Each number is 128 + 32 x the weight over the matrix's rms, rounded and kept within 0 to 255. Layers, rows and columns count from 0. Numbers have three digits each.

# layer 8 attention query, 64x64, rms 0.115, rows 0-21, columns 0-63
137149191109091115129076143173044062124024245072103252102193191131100115109177181069168044135091173127172141065203128094152112158047126005142216122145213137099109154092217161139171178176085155
062130161145097097171044206119069209160017179055091181041080072158099112142098119124103160041168138174090153065197040065103142216088193079102206217111025083138243177153152236131025083184232131
162109096118177146130174148168163197155208070190125095154156114119165125139079112107081170157146051127123098174038170230131116055188118172155082145183117115109099065133088066133143123118151113
136130203135106138165090114171081113116108153073099209082109138082105180104177147150127066084164086178113124096152077126123080174068134054083140098117084112098184198196171182165121119154144094
156125136113094152154127092096154119136177074209111088207134133083122167093138104161110056162097071070181134121057140130109140136136078154131130159093170147139123172140106116139122133122106111
134139163127100120193088145140104081110082157080130193110134147109085183122169160082094101110090099184149145064110110090124119156079110071091161140155135174090125163143146179174135134135101126
186155169093228157165076091087156115145096147063114198107086181078142159128079143115117106164130157156142125100139138123148123149157150118111169084129112157085129125129137091107154128158108128
156054118124141126087141136111146104116171097049109126149107172179111145136156135096071135125087121137089115122072146151132168148100133127112060091145125075113091103120141090180138105110117112
123157184109096079123081149158057025114020229066089232108175188133140115065170163122189073125105194143183134060188126109154142121013128019113193105116191165095110162098208156157148159174060149
170110173086110157125110117161107122101088160142155150145157194131091119068140156132093096137100064105157144090183129114131122141171145118130171156124144142189098152066121200137127128134149192
113107115176134155163085152147093155118066132139109170167102171105136118099149187128208172073129130184154090061165115102125073110116118119103115117206111131099169179138129192132091139147163168
085149164177081140139093100135096087117078125120143177108168145184164132084182086133147103110121148113128119108192092088114103168101122100163119105074102169125169204095159172126135181127154092
116098191183121118105093104114080111141044210167164158101123125099077088096139099188123122073142212173145119098154102112123140179132116065159174143093069119146113149123177148128107122145163166
160091029131193114073186102100255223173255040201129000255109078093193109165061111081123141174209136044083084243063199232144123046238167254145044083156116103105049010128031010126187148089087116
120153120085158107119070181080117173126086138131162187099116153171168152068064143095156098106131186138142157108111108141133131153063158110142156166095088130117161146143106154102094137133144123
171139153116158166179135136052091065082101180175130149164100176183111106100133114165086159137105131077153139136165150085079169134178143116095128165145166120145163096075149132071165174105113107
158132115150153140127106150152088152101121111118136161141118118104150122106167093112155109128118128062130124135084117109114105141096088109143140133065165149131100082115159149140119148159078149
100127116098143081136133118173092176071117084142098141164149103117148201114165174135106128119108138170101120128147153112111128095147049112121157156213167085110131144160125151167059061168140047
145120121100115121105129081088145155092177090110173104106108111067123178147046122110080160209105105132102157110093074153097165126095153155094106137140115158110112168172097117156206092051105122
117093146104106115133141096096108114118074139121155083132109125114087116129138066086119163084153149173108202122187110135139121124061109151161115112106104131142085122091103159117107075055141123
148140130117095177158124102099117159072125166123160123140105198067139089111138142122070097119109120081100152147107160164119134118142055174118100118111162155160078179135177142139131130142109121
114101057084104085106174144173146159131130120140133072128140172167165120135096158129092110118100126112090149143144136138131052139177105156130110127156119155110126127190107094116123099086114125
# layer 8 attention key, 64x64, rms 0.148, rows 0-20, columns 0-63
166128131102138095140162105085147144132179070169143084182100165127127104128109112166107136087111074146088161156132137164136154096166152168110080127142169134099083087121094088086163089125123137
115152165191081122076088105153117073118059131111104117091148103126106091145130148199172097085169172083223070124206044090125098164101158075149155124038058135141139170119212184156128140202180134
169157016078194136091110118139192188122246080136075097167093096169161186164157110019065122203066116076103102181060147151133123098146136175120140109205137101167115038151103089126143108083108138
112068172120103153173136191135086095145044252043189200104161121155140089124077156255135154123109134127209144072244087126104067165143153046103173167126122050199187128102170191160085177173131206
067112189149064116092095168137128086153034207151138155092162146179082069124094108255154134079153136107156152104235023089133130155074148073113161153046057120140143148098185198113122143178189124
255202000045253109085173031102245251138255000255063000255052114085168255170137064000160163221082051115000105245000255224228102042255088255178000156255207255000037001255000000099227068000093019
125153162105111095151160115177078135087125089068083113122150159140112129080120149172092137137095074170107169098145106112143119181123137148110161142150139104146132149120114134110136092129136118
089077172127093116152105114117116102125078136118151153048139129085143098142100153165201144117125171156167134076192094107153083159081130103128190128082125130146147196118168161136085114143132135
077133170146106102085084122146106118131023208082126140035136114119112130108100158149148080110140168137198113119166007073127128188034128066131204129056037075145169166110242218165072195174147195
117079182099047025144041149118121191099014078116162101032130208095085110048085122255102121015146075140060142051173000127164197119064177137123189190066029110113155177131255213094011032167230094
090067215163107149094089170121123133144075240099143192096174118143122124117123123173107138140123148086173175108228062107077112127160182078097165114117138071187156109056152155151128136141116154
132142127084128111116142170111133089130135149130130132119127147126095111132102144153135122105119121124092116158079110155153160090116108102131111121133120115118125114149138117160092122123067161
097078199172102118156165170180125096127078151086086221095141105125140111118135135145161153089161168140113145072163151090077132158094161078133152076169107104133135148130136157160123129122152127
124109120148081088118129144142108135130082089133114097092146138096120148107113142128151156092141120152100097121100106100143138106143127110145137132142071144099128134150179153171120099130148129
141176084133114100101153113147139153110202074129128071170121114099136144167083093064067114141153121145083131109066191180163085104138118138114125107166159144140137102151121105148185149086105117
073142163153124109109150119119124081158148135138095113108176130151169126116179123118111109124099122125105144148108117115104157099108085131114115093140136137160094115158092115047112129183097089
159122142137107094127127101097144135131110105182132094145131136156139080150075136135136113118122117109144094153150154169151132083130135112172109120106108152099132114127142132141123127096159101
121133156145075133094148119126124157178090123160126135111122118073116165111116139112150175135175136163127120104115091147113115145114142120137083140084099135105153129208156110127124159106152154
141130115141138126146129149167111151110082118075148152127167133119108132126111146174155112132161124130127107093152105132153096155088134105101190133081092103125122129148181169107088120182163124
123132109165146186107134127179131121111129104162140119158137081188150128150146133099110108149128143131139099125112130103105107127132143167144120082147166117096129162147117142154103107141094138
110095132129165099105160098131126105100130103135122122139164122156143141140131120149149106139123118139128106150126113114149100136122152110121099122130134154047146089167105135114135107126149138